{
  "num_hidden_layers": 8,
  "hidden_size": 192,
  "num_attention_heads": 2,
  "num_key_value_heads": 2,
  "head_dim": 96,
  "intermediate_size": 960,
  "vocab_size": 4096,
  "hidden_act": "squared_relu",
  "norm": "rmsnorm",
  "norm_place": "pre",
  "norm_eps": 1e-06,
  "positions": "rope",
  "rope_theta": 1020.0,
  "rope_fraction": 0.5,
  "qk_norm": true,
  "attn_scale": 0.102,
  "bias": "none",
  "tie_word_embeddings": false,
  "parallel_block": false,
  "extras": ["paired heads", "hashed n-gram embeddings", "an embedding shortcut", "skips across layers", "capped logits"],
  "init": "normal",
  "init_std_qkv": 0.0488,
  "init_std_o": 0.0122,
  "init_std_up": 0.0488,
  "init_std_down": 0.00546,
  "optimizer": "muon_variant",
  "learning_rate": 0.0023,
  "beta1": 0.95,
  "weight_decay": 0.12,
  "lr_head": 0.00743,
  "max_grad_norm": 1.0,
  "warmup_steps": 0,
  "schedule": "wsd",
  "decay_fraction": 0.463,
  "decay_shape": "linear",
  "final_lr_fraction": 0.0,
  "batch_tokens": [32768, 65536, 98304],
  "max_seq_len": 384,
  "doc_mask": true,
  "train_tokens": 305500000,
  "max_steps": 5073,
  "dataset": "wikipedia_en"
}
Each number is 128 + 32 x the weight over its row's rms, rounded and kept within 0 to 255. Layers, rows and columns count from 0. The size above them is the row's rms in percent of the matrix's.

# layer 5 attention output, 192x192, rms 0.0802, rows 15-86, columns 96-191
size [101  95  92 105 105 101 108  97  94 109 104  97 105  94 105  90  97 110  93 113 101  94  92 100  94  96 103  90  98  97 112  97  98  98 102  96  93 101  97  97 102 105 111  94  92 100 104 102 107  95 109  95 104  98 102 100 101 107 109 105  98  97  99  96 103  89 106 101  98  91 103  90]
[[147 169 106 129 153 110 165 104 143 136 122 132 146 141 167 116 139 160 141 129 148 170 187 106 173  88 143  69 105 135  89 133 122 135 130 173 188 125  94 146 115 134 168 165  91 164 145 168  51 110  36 132 117 134 168 147 137  85 108 159 108 149 112  70 124  44  91 117 137 175  96  84 128 143 172 106 183  62 121 116 118 194  96 151 136 137 118 173 130  43 180 134 141  79 143 142]
 [127 183  83 132 176  96 113 120  96 142 115 120 178 137 122 107 200 124 107  49 131 123 133 100 104 123 167 168 117 175  97 133  93 124 135 111 166 151 156 106 175 132  89  80  91 117 143 125 148 133 150 125 123 112 141 189 149 148 119 100 126 173  91 113 146 118 134 138 180  76 114 143 185 126 168 126 150 229 156  56 117 125 146 158 112 174 141 101 142 134  96 178 158 147 143  77]
 [111 104 187  99 135 122  95 112 187 195 139  63  68 140 187 168 144 157 139 150 145 128 132 104 116  91 111 147  90 138 102 190 144 105 134  99 146 186 130 121 128 152 115 150  88 140 125  94 129 153 129  94  69 152 146 107 140  99 126 187 157  87 117 140 112  38 119 121 133 121 106  86 135 177 125  99  96 110 162 136 125 125 161 107 113 177 112 177 138 128 123 128  92 135 111 160]
 [109 135 120  94 111 161 162 156 106  65 183 137 135 173  86 140 102 195 112 145 136 143 171 178 161 143 116  95 148  88 165 116 127 110  90  71 115 114 178 171 100 120  98 150 145 109 107  59 185 115 115 159 110 163 151 124  87 158  93  85 134  85  85 179 180 132 132 124 137  91 156 179  99 109 136 154  93 124 128 166  83 113 126 152 120 174 143 104 177 112 144 101 122  88 161  94]
 [149 172 102 103 113  93  68 194  47  94 169  78  82 111 132 105 104 148  89  98 118  72  97 111 157 174 153 110 117 146 163 135 132 140 126 143 137  83  78  80 115 128 106 131 141 117 129  71 113 121 165  94 147 138 126  93  99 139 172 138 131 140 131 161 136 113 184  42 118 156 128  77 166  88 129 138 158  98 111 114 151 135 148 141 182 149 102 161  77 164 109 153 165 145 196 138]
 [127  96  62 141 107 157 132  48 145 112  91  88 149  93  93  59 107  91 165 145  74 158 176  93 138 155 179 125 121 150  81 169 141 136  80  84 117 175  92 100 118 150  64 152 129 146 129 132 141  90 183  88 158  82 144 164 158 138  88 157  81  92  96 117 136 182 156 116 128 103 145 152 137 114 105  81 151 150 102 151  42 111 145 158 120 136 146 151 170 109 139 175  71 158 186 137]
 [135 135 167 158 123 112 116  46 134 139 124 165 146 158  95 105 103 120  96  63 163  81 136 111 149 157  99 166 182 194 102 142 130 171 159 118  74  98 109 117 180 166 120  84 118 149  89 212 171 130  69 147 114 145 141 147 135 123 127 105  85 121 155  91 132  88 100 162  94 184 107 125 128 127 144 141  77 106 119  99 136 154 133 109 153 144 156 101 134 159 126 159  38  95  90  97]
 [102 124 100 116 191 130 126 152 151  81 107 158 160 137  76 114 112 189 148 108 156 155 158 118 168  76  81 146 102  18 143 195  89 116 135 136 141  86 127 129 137 147 123 157  74 160 118  97 100 125 196 175 119 122 168 136 102  73 104 124  89 160 178 125 145 119 174 148 106 104  96 125 101 100  96 154  77 138  68 195 150 158  84 148 117 151  76  62 153 166 115 158 110 145 128 210]
 [113 122 137 102 121 158 168 177 158 133  65  97 132 172 135 126 109 197 118 141 146 119  53 161 165 169 123 175 148 181 115  59 122 125 138  73 159  77 138 152 145 159 169 164 204 141 123 150 104 160  41  74  94 163  71  94 197 148 129 110  85 119 101 144 121 129 100 141 111 142  94 108 142 121 147 106 154 135 131  40 106 111 140 131  95  61 143 169 125 178 141 136 112 115 118 141]
 [146 121 106  77  96  66 106 108 130 148 130  78 110  63 127 120 112 123 150  62 123 125 100 161 179 169  80 141  72  98 166 154 175 121 122 109  79 154 121  83  43 126  64  65 122  90  96 157 136  22 106  93 134 108 114 140 104 130 161 124 120 176 180  99 117 131  65 113 102 133 134 144 117 176  76  67 103 143 142 181  98 103 157  94 138 146 135 141 108 177 135  94 135 125  87 108]
 [151  86 146 101  91 108 119 161  92  95 179  82  63 130 133  91 187  19 162  93 109 162 135 139 109 130 133 114 200 151 154 148 154 119  88 138 163 169 137 108 151 124  89 115 138 174  97 133 164  25 100 189  90 111 115 146 112  97  43 134 137 142 109 108 161 192  76 142 154 137  89 106 204 121  97 138 143 115 151 118  93 136 125  90 140  77 119 123 133 130 151  81  92 130 156 154]
 [146 188 152 123 106 162 137 197 152 125 110 161 102  91 172  68 155  77 171 140 162 112 122  98 162 143 175  98 118 134 123 111 173 182  82 126 142  72 170 126  78 162  90  67 131 175 167 155 128 150 222 107 136 186  85 121 144 149 103 186 125 151 106 156 100 124 195 138 111 125 136  69 120 152  78 135 115 125 114 130 128  78  96 121 155 105 120 125  62 182 138 124  98 128 153 184]
 [108 107 120 104  73 138 107 127 124  76  97 116 123 156 158 123 142 120 147  72 154 113 158 140  70 122  90 163 190 160 184 117  36  82 110 126 197 115 125  90 163 100 136 128 106 135 145 124 101 178 139 135 141 119 149 123  52 196  92 146 147 110 122 149 165  71 121 117 115  72 139 141 139 166 131  74 147 149 106 121 126 106 160  89  75 122 200 126 222  91 123 146 170 134 164  84]
 [105 158 165  85 143 173 146 111  81 131 100 163 196 105 114  59  96 181 110  97 103 106  65 156 154 121 136 163 109 110 170 170 164 105 207 143  92 113 106 141 136 149 152  76 136 124  76 114 101  97 114  77 187 144  80 130  94 139 117 108 160  91 123 125 107 102 180 136  82 155 127 134 113 155 163  55  92 147 129 119 178 160 166  77 203 109 150  90 116 116  83 119 157 128 157 147]
 [119 151 136 161 101  57 155 102 154 146 112 135 137  93 114 133 170 127 179 140 147  60 118 194 105 104 166 155 170 118  92 123 153 167 147 153 139 108 117 121  82 108 206 115 155  88 154 115 134  84 146 123 113 103 152 207 148 111  92 200  87 146 182 107  93 136 193  84  92 152 131 139  53 122 178 197 101 119 129 164  83 144 152 126 130  83 124 182 116  96  78 144 138 164 178 105]
 [118  87 132 174 198  85  68 134 117 105 113  94 152 114 106 115 205 134 159 107  99  84 107 130 164  35 174  74 137 136 178 104 119 123 157 158 177 123 196 171  45  90  88 124 114 160 146 128 117 127 159 132 117 117 145 118 119  85 179 140 125  61  78 133 183 103 144 128 150  95  89 111 100  92  51 156  82 116 128 130 126  94 112 103 166 168 175 117 110 117 153 132 145 100 152  57]
 [172 124 152 125 138 199 137 143 164  95  86  63 143 132  88  52  73 168 140 128 125 152 158  96 105  79  85  65 126  49 112 136 131 125  94 131 134 142 143  52 141 123  98 103 115 160 152 104  84 115  97  98 145  63 113 150 155 154 126  90  89 101 175 190 132 155 120  99 145 129 152 117 122 171  66 139 141 179 125 113 130  86 170 118 207  83 131 134 170 179 108 172 110  98 156 135]
 [ 63 135 129 153 148 103 194 110  90  98 113 149  87  73 138 191 142 103 138 168  95 106 113 163 130 134 142 193 183 109 178  85  95 152 135  89 136 122 135 118 162  68 135 181  90 160  70  81 144 166 155 123 136 131 128 109 126 158 124 101 229  91 126 110 139 159 187 157  86 105 114 131 155 101  67  88 136 134  62  82 194 187 129 128 137 132 152 134 164 161 195 185 116 115  81 141]
 [126 156  46 119 116  75 114 105 164 113 147 166 148 157  98 186 147  91 106 129  81 153 144 100 120 124  91 171  82 103 116 159 121 155 204 166 158 122 113 157 116 182 131 112 114 211 114 118 120 118 130 113 117  80 153  88  38 125 146 226 137 146 121 143 140 114 121  98 111 169  81 154 107 127 137  78 128 124 144 160  93 118 177  98 135 130 109 111 149 135  76 179 115 196 190 111]
 [106 123  93 114 126 124 183  73  99  60 102 148 159 125 134 120 144 138 189 145 101  99 151  72 155 132 167 153  83  95 143 131 143 141  95 170 107  90 147 135  89 140  93 116 117  97 106 188  87  95 130  99 110 159 121  32 106  90 114 136 141 132  92  96 102 120  67 107  53 127 111 148 172 143 167  74 173 166 155  81 114 137 141  96 144 153 160 146 109  64  47 193  90 150 126  57]
 [ 81  88 136 145 123 200 107  11  85 140 150  88 172 202 132  61 167  74 172 179 127 200 108 125 176 124 135 175 111  41 193  86 138 151  85 137 140 107 191 143 109 159 143 183 125 120 138 144 129 141 139 148 164 100 147 150 119 114 174 146  96  59 171 148 190  58 115 106 165 126 135 108 132 125 133 104 151  84 128  99 140 121 161  72 126 143 136 139 168 165 135 151 112  80 106 117]
 [128  95 124 122 107 172  36 137  84 125 135 123 180  96 108 131 145 120 208  79 150 151 104 159 176 122 113 105 119 133 158 154  89 132 160 146 161  84  85 155  93 109 116 153 130 110 114 157 135 114 146 126 143 123 148 113 109 140  79 171 146 139 116 101 130  99 112 104 170 140  97 140 125  72 121 128 179 162 122  97 161 106 115 157  57 128 107  73 122 138 167 114  95 129  70 149]
 [166 112 159 126 136 128  79  83  99  65 144 172 153 146 116 168  93 105 150 102  93 212  99 103 113 131  81 137 112 115 121 145  72 116 123  49 168 111 160 141 183 125 134 114 123  93 104 169 214  78 107 138 139 132 156 105 108 112  93 123  87 119 123 110 172  66 178 146  75 217 142 112 105 183 128 143 150 144 104  97 114  85 141  98  97 130 191 188 146 125 128  87 138 157 118 186]
 [165 100 141 109 164 155 119 102 119 168 126 189 108 126 110  80 117 161  86 144 103 200 103  78  81 100 170  99 145 184 187 114 130 111 110 143 136 117 159  98 126 127 132 162 101 112 102 119 154  88 121  82 133 140 167 201 142  90 107  92 108 177 147 138 142  97 121 161 115  64 181  77 105 105 103 126 146 111 104 113 131 154 118 167 145  79 157 120  71 157 153 136 121  83 120 121]
 [148 107 164 153 100  95 145  51 146 177 141 143 162  60 106 104  91 162  92 100 132 142 129 173  45 120 174 136 171  88 110 176 158 129 167 181 146 138 134 122 124 105 115 131  93 206  49 118 101 104 203  93  64  47 150 136 122 112 118 117 126 121 124 151 141 120 162 128 152 134 117 134 156 119 184  90 135 116 152 136 112 169 106 131 124 174 162 178 124 137 145 150 126 172  97  60]
 [110 201 168 110 152 141  82 120 120 105  93 135 143 102 159  86 171 118 122 142 124 135 152 108  80 157 125  71 116 110 169 149 111 209 107 181 104 124 126 146 153  79 171 157  89  60 159 112 116 112  86 156 114 103 120 107  73 160 121  81 111 129 175 114 179 133 164 118 149 114 152 119 108 116 160 131 157 127 107 175 149 118 117 105 132  74 114  93 165 138 170 209 123 123 119 166]
 [108  71 160 130 158  52 138 155 117 145 121 166 150 151  80 188 113 129 109  84  91 107  72 155  49 185 111 135 148 105 130 181 143 182 106 124  99  91 153  99 123 120 123  88  66  53 216 142  44 168 165 105  85 204  82 113 141 117  88 112 136  89 129 122 101 165 172 126  96  94 150  69 123 128  77 134 153  71 144 122 101 204 119 149 109 102 124 118 150 155 139 155 138 122 147 117]
 [104 110  93 113 143  97  86 145 158  99 113  73  77 108 117  73 147 146 136 142 122  88 129 123  88 168 155 132  97 151 138 105 121 100  72 171 155  93 155 103  92 150  67 145 109 119 191 184 184 121 186 102 149 191  67 107  89 114 136 100 109 105 103 128 114 109 113  87 171 149 147 116 167 107 132 179  97 138 172 255 140  65 159 142 154 155 128 129  88  73 110 121 133  93 139 168]
 [115  90 141 103  96 111 156 163  91 153 155  69  61 115 117  98  80  64  99  98 136 178 129 120  82 196 108 143  71 182 197 132 144 138 207 145  92 130  69 138 166 151 116 124 186 103 142  99 144 110 116 120  83 184 119  88 131 182 116 155 138 207 130  91 133 152 136 179 122 180 107 149 138 118 116 102 147 162 157 117 102 146 163 171  92  94 111 181 139  89 134  90  64 108 134  82]
 [186 200 115 110 120 173  96 117 130 172  94 115 112 112 153 150 122 107 153 101  77  91  78  78 149 145 159 140 121 120 111 125 144 165  91 170 190 162 119 155 147 159 145  91 133 164 201 165 119  70 106  95 172 125  99 180 104  93 148 141 140 124 107  74 109 132 137 109  78 110 134 167 225 147 121  76 143 180 115 178 119 108  88 111 147 107  97 136  87 167 127 124 148  96 130 134]
 [190 172  93 118 146 165 134 138 187 111 123  99 106 167 138 120 111 165 152 158 170 111 154 144 113  73 111 135 106 112 152 184 126 132  71 112 210 182 122 132 150  64 120  72  77 121 110 150 120 103  72  74 191 132 200 154 151  81 190 131 163 158 139  66 119 116 101  91 105  93 101 130 123 127 171 108 126 148 168  93 161 160 142 156 132 125 196  90 178 198  90  57 158 150 145 157]
 [154 138 112 132 102 114 108 107  93 139 152 115  96 136 171 145 108 104 170  73 106 180 139 185 124 120 179 142  81 147 171 101 141 173 130 143 117  94  85 143 151 124 173 107 139 117 151 110 141 159 172 118 101 174  94 126 121 105 126 141 165 123 110  92 159 152 107 104 187 154 127 194 130 121 123 139 153 151 133 125 176 161 135  74 191 147 146 123 151  64 131  86 182 154 142 165]
 [149 117  98 118 119 106  77 121 143  91 155 144 115 155  73 132 141 134 131 152 136 139 128 123 100  91 120 166 149 145 154  86 141  97 154 173 140 128  96 133  98 111 136 137 131 116 195 112 103 157  96  94  27 127 113 184 220  86 170 138 131  74 102 193 178 118 144 123 134 100  83 152 114 180 120 135 114  78 111 148 150 168 153  78 120 123 104  83 156 129  94 129 115 131 200 139]
 [ 85 113 112 130 142 114  87  94 142 142  62 129 181 108  89  91 153 120 156 116 112  80  79  89 119 137 184  88 105 116 137 187 100 131  88 109 116 121 139 161 191 105 121 161 188 117 115 156 145  94 128 153 139  62 169 117 128 106  92  89 154  59  98 157 168 139 183  81  94 149  99 124  68 183 128 154 111 114 113  81 103 147  94 116  96 149 138 145  83 178  66 147 144 133  97 107]
 [181  84 145 139  98 159 112 102  96 107  74 145  96 165  99 142 116 161  68 135 105 134 149 111 104 103  99 138 112  88  95 103 114 133 170 145  71 117 159 120 178 101 172 131 172 120  68 142 172 145  87 123 144 128 178  72  90 130 132 166 106 161 127 106 171 108  94 173 165 146 203 111 147 183 161 120 109  90 124 101  86 111 134 135 168 110  82 145 115  83 127 162  95  95 123 153]
 [ 84 151 124 131 197  95  73  89 112 137 157  97  98 114 139 126 164 147 140 101  90 135 107 192 169 112 126 116 167 156 113  63 186 106 114 128  89 138 152 106  62  99 154 193 130 140  87  87 124 138 150 150 102 101  84 138 132 108 109 137 121  74 161 145 117 111 153 116  92 101 172 116  80 112 121 131 220 129 108  68  85 128 151 148  93 132 143  83 166 157  87 157  82 127  65  77]
 [ 68 133 106 139 184 160 165 112 113 149  99 154 142 115 152 129 145 146  92 163  99 197  77 117  91 110 131 155 102  98  64 105 120 147 172 117 174 125 125 104  92 214 109 121 121 155 113 158 138 149 204  76 213 165 102  91 104 137 146 105  79  98  56 144 151 163  48  64 148 158 122 154 101 114 105 159  93  76 120 112 166  90 153 141 108 168 125  83 138 238  87  75  95 113 185 123]
 [124 168 131 118 107 133 227 148 152 153 144 138 104 103  83 132 132 188 150 173 171 150  97 214 146 142 178 155 173 140 148 151 164 129 154 182 133 119 207 135 177  32 100 162 109 140 132 123 146 103 110 138  85 125  98 156 110  62  47 187 161  78 129 154 126 187 120 113 151 152 101 169 166 138 142 162 169 111 164 170  84  57 113 135 130 142 129 113 169 172 115 103 128 138  95 129]
 [106 130 163 140 130 148 136 165 100 172 105 135 126 160 146  93 110 112 145  47 165 129 157 125  67 117 122 175 139 104 107 142 161 144 158  88 125 155 127 139 114 100 153  49 111 131 181 115  90  98 150 122 117 126 154 137  88  91 120 107 168  98 151  96 110  93 125 107 158 178 129  90 104 100 159 139 170 148 127 157 129  93 196 119 158 158 153 178 157 166 185  98 164 112 161 126]
 [ 99 152 167 120 167  90 141 138 144 134 124 190 115 142  36 133 181 129 133 197 217 174 118 115 167 139 146 158 174 190 124  58 153 117 124 110 127 104 129 152 125 163 172  92 115 134 147  98 115 165 181 163 119  93  90 186 161 117 167 104 171  37 188 105 152 159 122 177 168 141 137 130 180 171 141 138 136 138 165 195 118  98 144 132 101 117 134 106 151 139 113 163  97 153  70 111]
 [109 111  76  99 155 104  80  74 198 150 139 124 158 134 125  99 197 173 127 160 169 166 105 145 251 110  99  99 168 125  93 160 127 141 102 180 110 143 160 183 150 145 207 130  89 150  89 209 107 127  98 126 158 127 144  89 160 193 176 143 127  82 102  95 153 169 121 134 134 164 143 159 124 118 154 122 122 170 195  92 119 165  91  90 111 137 194 132 178  82  77  93  95 181 135  88]
 [173 140 122  80 156 173 142 161 184 167 137 189 153  98 166 149 156 130  81 113 110 161 131 133 180 118 208  75  98 121 124 100 119 117 120 130  92 127 149 135  69 148 103  75 107 157 131 128 180 124  71 109 149 179 141 128 163 136 113 136 132 159 136  87 181 195 157 111  93 125 151 149 120 148 175 116 135 152 142  85 102 221 193 131 112 149 105 140 114 167  77 154 190 115 163 133]
 [135 155  72 113 127  73 103 100 149  96 108 112  74 127 114 102  93  80 170 110  86 108 124  84 143 173 128 147 140 126 138 124 144 149  89 160 163 153  66 115  76 168 137 104 202 129 127 104  65 113 134 194 143 164 152  69  80 135 153 122  81 166  94 121 149  85 146  96 116 115 140 130 133 165 111 136 149  84 101 134 182 122 101  90 131 100 104 111 131  72 160  84 171 136 161 142]
 [108 155  88 128  63 158 136 161 157 123 149 163 135 119  81 132 119 117 137 137 115 107 134 135 158  85 131 166 106 163 131 132 109 121 124 138 174  91  99 134 129 147 122 114 143  73 194 127 116 114  89 119  79 168  63 147 106 144 164  38 101  73  70  78  97 197 113 154 130 147 140 108  98 164 134 153 118 101 131  95 158 101 150 184 134  81  72 120  97 151  66  97  75 135  98 179]
 [162  99 177 139 118 149 116 138 115 129 115 171 185 192 182 108 134 145 125 126 130 148  65  86  64 111 121 104 143 112 141 139 104 130 109 128 161 134 113 163  94 166 131 156 133 169 136 195 125 122  65 140 168  81  69 162 109 151 146 141 123  67 104 114  86 116 179 125 144 155 155  39 148 127 145 141 204 147 182 142 130 195 134 158 195 102 116 138 180 134 154 161  77 169 107 131]
 [ 91 122 143 137 118 127 146 129 133 170 216 120  75 131  99 107 115 109  93 127 120 138  87 135 143 113  97 174  93 168  92 190 117 119  96 108 115 129 116  89 121 176  61 120 138  96 140 129 107  70 101 132 151  92 127 126 174 149 123 132 158 100 129 105 115 165  74 140 119 150 125  87 136 116 147 142 194 107 131 118  90 149  53 125 139 210  97 100 184 123 135 119  64 134  99 107]
 [ 92 210  49 149 130 105 120  96 170 121 121 114 159 107 125 140 131 167 151 129 123 125 122 138 156 104  70 150 115 167  66  72 133 204 141 233 184 150 136 120 131 112 119 145 112  55 110  78 104 119 120  85 150  96 106  96 107  33 108 125 160 102 121 132 157 173 154 133 201 157 127 101 122  95 193  95 184 123 107 151 116 129 121 145 199 124 128  75  66 120  80 153 194  84 126 167]
 [155  87 124 143 173 130 106 113 126  93 104 108  88 173 146 101 175 126 124 106 111  76  68  95  73 105 164 127 101  83 161  97 148 125 156 128 178  80 145 133 114 122 118 149  89 100 186 124 146 129 182 142 103 140 159  95  60 102 160  97  63 125 124 104 132 142 161 121  88 106 203 192 161 193 145 147 102  87 104 114 150 123 145 200 137 107 193 101 138  97 135 128 124 203 161 199]
 [122  86 100 130 168 143 185 123 116 109 117  82 127  58  70 118 149 133  78 120 193 102 116 115 160 156 116 112 195 127  98  65 192  67 142 146 109 190 173 121 133 145 123 160 135 100 131 106 165 131 151 148 170 131 111 149 208 105 111 183 110 121 143 187 148 143 103 156 137 105 181 153 130 125  64 151  65 114 113 106 158  93  86 129 100  67 154 107  83  99 171 120 132 101  95 163]
 [101  94 104 100 155  66 127 122 105 117 145 104 106  92 181 157 158 183 132 136 179 140 125 127 139 190 132 131  97 165 112 131 179 207 157  84 114 139 132 155 106 168  93 110 157 109  43 154 208  60 131 178 122 125  74 132 118 170 107 173 102 145 144 121 122 135 158 120  94 166 123  95  78  67 181 169 196 186 172 140  76 117 126 138 103 117 168 100 151 139  99 163 151 139 132 130]
 [ 69  84  94 165 162 207 205 116 122 171 149 169  42 127 142 119 190 118 181 171 107  97 100 129 180 130 139 174 171 112 120 204  79 139 143 122  88 153  89  97  98 139 135 164 157  98 127 118 135 146 163 141 127 173  95 146 160  90 146 120 155 102 189 108 141 135 103 141  96 132 170 139 136 112 171 101 154 219  84 143 162 146 189 154 136 153 126 115 155 146 134  64 149 132  86 167]
 [ 97 134 136 117 102 117 115  73 139 118 103  91 167 100 101 107  97  97 114 102 115  85 148 192 135 201 132  45  74 176 154 121 141 132 159 113 152 113 115 124  97  89 144 173  68 148 108 113  93 104  99  90 182 126 105  64 145 169 158 115 148 105 177  94 183  99 156 114 124 113 192 147 162 101 132 107 172  86 155 129 132 130 118 153  99 160 157 141  95  79  89 132 145 163 125  55]
 [ 78 120 132  85 111 138  97 136 150 173 190 121 130  70  84 122  91 151 106  93 156 133  79 121 147  75 152 150 129 196 110 124 148 128 186 118  73 157 157 171 160 108  99 108 136 163 137 117 160 127 147 154  93 184 139 128 150  46 146 107 159 154  89 175 161 175 145 163 135 163 158 156 177  90  67 138 109 143 150 174 128 145 128  86 119 144 141 130 149 120 122 137 150 200 133 104]
 [143 139 203 172 110 121 115 179 104  86 150 192 108  93 120 110 170 150  97 142 131  30 125 150 165  91 154 106 102 159 158 166 113  82  98  88 130 130 154 171 111 159 166  85  74  85 179 114 133  93  94  40 100 125 164 142 191 125 160 123 144 107 178  45  52 183 128  95 162 154 186 132 124 140 128 160 127  89 161 112 129 122 152 104 103 132 176 154  83 165  61 153 146 103 116 147]
 [156 111 109 104 181 183 159  98  69  98 157  94 106 166 100 108 115 119 163  98  69 147  74 170  88 108 156 185 133 139 163  92 123  89 138 149 121 116  99 115 100 157 176 176 119 102 134 107  30 134 170 149 101 106 178 114 175  60 106  74  49 161 132  84 104 158  93 128 175 134 161 133 133 146 126  91 156 130 158 167 144  94 105 145 169 104 164 122 113 102 127 144 191 104 122 133]
 [ 84 164 201 146  99  52 144  91 148 124 130  84 129 144 105 134 132 166 128 112  79  94 111 136 132 144 142  55 113 129  68 144 153 220 132 152 125 113  75 120 107 187 166  95 138 113 164 146 140 123 125  80 120  69  95 157 109  92 142 112 166 148 119 124 109 104 108 120 111 166 106 141  62  89  84 134 150  84 114 112 101 126 130 157 145 152  85 187  76 126 123 127 149 122 166 111]
 [ 99 105  85 165 131  89 121 169 145 199 110  80 109 147 136 106 189 120 127 182 190 124 150  93 111 180 122 152 125 119 139 125 116 125 117 132 171 196 139 112 142 120 116 134 101 218  97 149 143 123 160 163 207 138 170 152 128 152 129 106  96  85 184  96  87 153  84 127 152 155 176  17  89 147 181 167 110 172 146 182 156 131 189 154  93  99 138 118 153 150 198 154 119 155 156 188]
 [114 138 125  73 107  94 205 123 131 141 100 114 183 175 107 145 145  76  97 151 154  45 120 151 128 176 159 116 100 175 111 168 148 115 160 147 141 131 107 134 146 139 149 123 117 109 154 186 134  96  49 122 126 163  97  94  61  98 160 172 131 156  82 118  97  78 130 192 141 173 173 151 131 138  95 108 172 107  80  57 108 114 171 190 123  65 131 103 147 157 114 127 108 131 157 140]
 [117 133 184  94  90 124 104 120 113 106 111 126  69  98  83  94 116 125 140 146  97 149 172 102 210 114 158  85 103 124 143  92  89 150 122  99 160 111  46 161  94 150 173 182  83 128 105 111 118  87  89 153 137  72 192 159 139 114 137 181 115 154 108  65 129 119 111  87 136 123  99 127 124 110  84  76  72 146 132 108  84 161  61 100 116 132 172 115  65 118 140 120 147  96 106 115]
 [144 106 108  99 183 100 117 202 170 117  64  75 154 114 160 157 136 121 148 114 142  83  99 130 177  69 103 159 116  85 134  72 143 138  65 158 145 157 150 154 113 136 100  71 131  83 145 156 107 142  93 182 107  98 121 105 155 179 127 101  92 137 120  64 112 182 131 101 148 123 111 114 107 124 138 100 200  98 123 171 123 158 115 135 124  71 156 127 214 164 129 172 144 155  92 155]
 [122  96 130 131 176 170 151 156  87  78  94 136 143 161 107  85  82 120  63  77  99 176  90 141  98 184 161 131 107 105 177 135  95  67 121  66  89 128  96 154 128 141  68  96  81  81 160  93 169  69 177 163 118 150  82 115 182 115 115 185  96 156 158 110  67 150  64 139  89 141 142 163 171 153 155  73 142 154 178 129 138 121 104  77 136 135 101 144 163 151  97  96 149 100 190  67]
 [ 93 143 138 113 130 153 168 184  94 122 120  87 168  88  96 155 109 103 121  89 156 125 118  99 154 133 108 157 125  73 117 121 162 108 215  75 173  72 128 132 160 119 110 166 154 160  49 141 120 137 119 158 146  67 129 153 134 119 124 140 117 108 139 112 123 132  79  96 125  45 120 124 178  81 141 158 106 125 107  98 161 156 127 138 128  91  64 117 109 149 117 186 115  90 156 137]
 [102 116 113 140 131 143 143 143 119 148 130 134 109 155 201  38 123 155 150 122 125  99 168 171 165 136 130 159 164 160 152 160 151 184  82 144  37 147 102 165  81 114 139 112  79 121 101 117 157  67  91 196 140 176 124 147 151 101 136 147  96 160 130 107 118 146 137 120 144 214  65 150 102 108 194 135 144 188 116 179 107 135 127 186 103 130 102 140 142 147 140 107 153 121 168  98]
 [156  84 171 167 128 118  69 142 186 109  92 175  80 120 122 101 156 117 104  96  99 188  85 112 149  93 118 103 155 113 113 113 180 166 170 142 137 137 116 158 136 201  91 163 152 162 147 161 141 107 116  56 122 174 136  79  94 171 171 194 106 109 110 144 159 153 112  70 115 132 141 111  97 127 127 121  80 111 194 130 121 174  74 197 125 142 107  92 150 157 108 155 122 151 151 122]
 [187 168 133 103 138  95  95 129 139  79 129  98 123 119 163 139 157 148 184  69 130  42 112 108 174 133 165 110 123 120 110 119 152 172  31 147 181 178 145 122  65 141 102 107 109  95 157 150 162 134  82  75 185 108 152  97 138 108 116  76  93 126 144 191 105 126 131 118  89  77 124 105 161 144 136 123  90 118 141 179  80  75  70 115 135 170  94 122 117 130 133 127 126 105 106 161]
 [127 120 154 171 119 154 137 142  91  97 153 149 136 109 207 142 140  80 114 113  62 184 161 136 114  70 140  85 147 127 141 127 113 112 109 192 109  76  45 182 100 112 145 108 110 137  93 112 148 137 155 120 110  85 104 178 144 126  96 131 163 134 133 111 115 117 116 148 130 163 128 139  97 110 101 129  96 117 154  92 136 149 160 163 116 117 161 164 140  90 171  90 116 155 100  94]
 [ 97 166 179 133 167 140 152 126 155 136 102 128  65  46  97 130 108 120 164 171 118 107 150  96 142  97 167 106 153 116 152 139 172 124 143 141 126  94 172 134 169 127 110  96 168 122  90 161  99 120 155 103 119 147 132  85 180  84 135  89 117 129 150 148  90 104 140 180 147  88 133 102 151  47 162 145 184 132  75 116 126 126 141 113  53 129 173 111 105 120  82 160 124  94 106  80]
 [116 116  81 103 146 111 119 142 183 166 126 139  88 120 213 135 206 174 163  86  75  97 148 131 110 154  89 162  71 103  49 146 160 119 134 149  87 115  76 157  90 116 125 125 178 137 109 147  83 145 185 144 134  75  73 112  81 113  99 166 113 115 113 162 114 124 121 150 115 123  80 179 102 144 123 121 132 215 137 124 132  91 118 201 136 107 129 121 154 136 130 136 178 114 135 183]
 [114 153  90  67  99  60 126 185 145 106 112 140 177  91  95 163 144 149 160 112 155 147 147  91 121 141 121  90 127 166 146 104 156 176 126  93 128 156  84 129 109 112 136 116 121 172 130 112  69  98 142 167 201 131 128 114 153 108 125 142 124 137  48 133 118 123  87 124 173 152 182 138 118 144 141 139 127 157 126  49  95 112 185 177 114 162  46 171 140 150 148  94  79 152 163 124]
 [ 97  93 111 129 113 153 116 161 146 181 176 140 205 131 172 141  90 111  53 190 138 119 195 154 131  65 134 148 114 116  91 148 104 155 106 106 143  98 152 118 127  96  87 157 118 143 156 133  99 148 117  81 139  98 116 150 135 144 122 131 157 126 131 166  58  95 183 158  98 180 128 122 156 146 147 143 166 111 136 149 118 172 178 106 123 183  87 126 110 131  95  43 190 161  99 140]
 [138  64 105 104  56 128 132  71 131 181 117 107 106 163 171 126 105  80 102 177 105 107 149 113 115 154 140 164 134  63  34 138 100 108 106 105 127  88 121 118 107  90 104 115 134 184 109 166  99 115 145 150 166  99 113 131 139 141 150 141 145 171 177  61 169 182 107 122  66 153 116 141 122 130 130 148 112 105 138 132 154  95 148 137 203 131 132 203 121  96 206 106 115 145  58 170]
 [124 145  88 135 141 105 116 114 113  75 163 185 124 124  62 154 159 116  85 129  74  98 102 140 166 163 111 138 118 150 110 197 185 166 102 128 113  66 215 167  82 135  86  93 158  85 149 140 195 126 113 131 126 131  80 110 131 179 220  90 114 153 100  65 120 130 153 177 132  80 147 168 145 158 109  88  41 185 190 139 104  64 220 135  80 101 129 129 153 143 129  43 142 110 146 107]]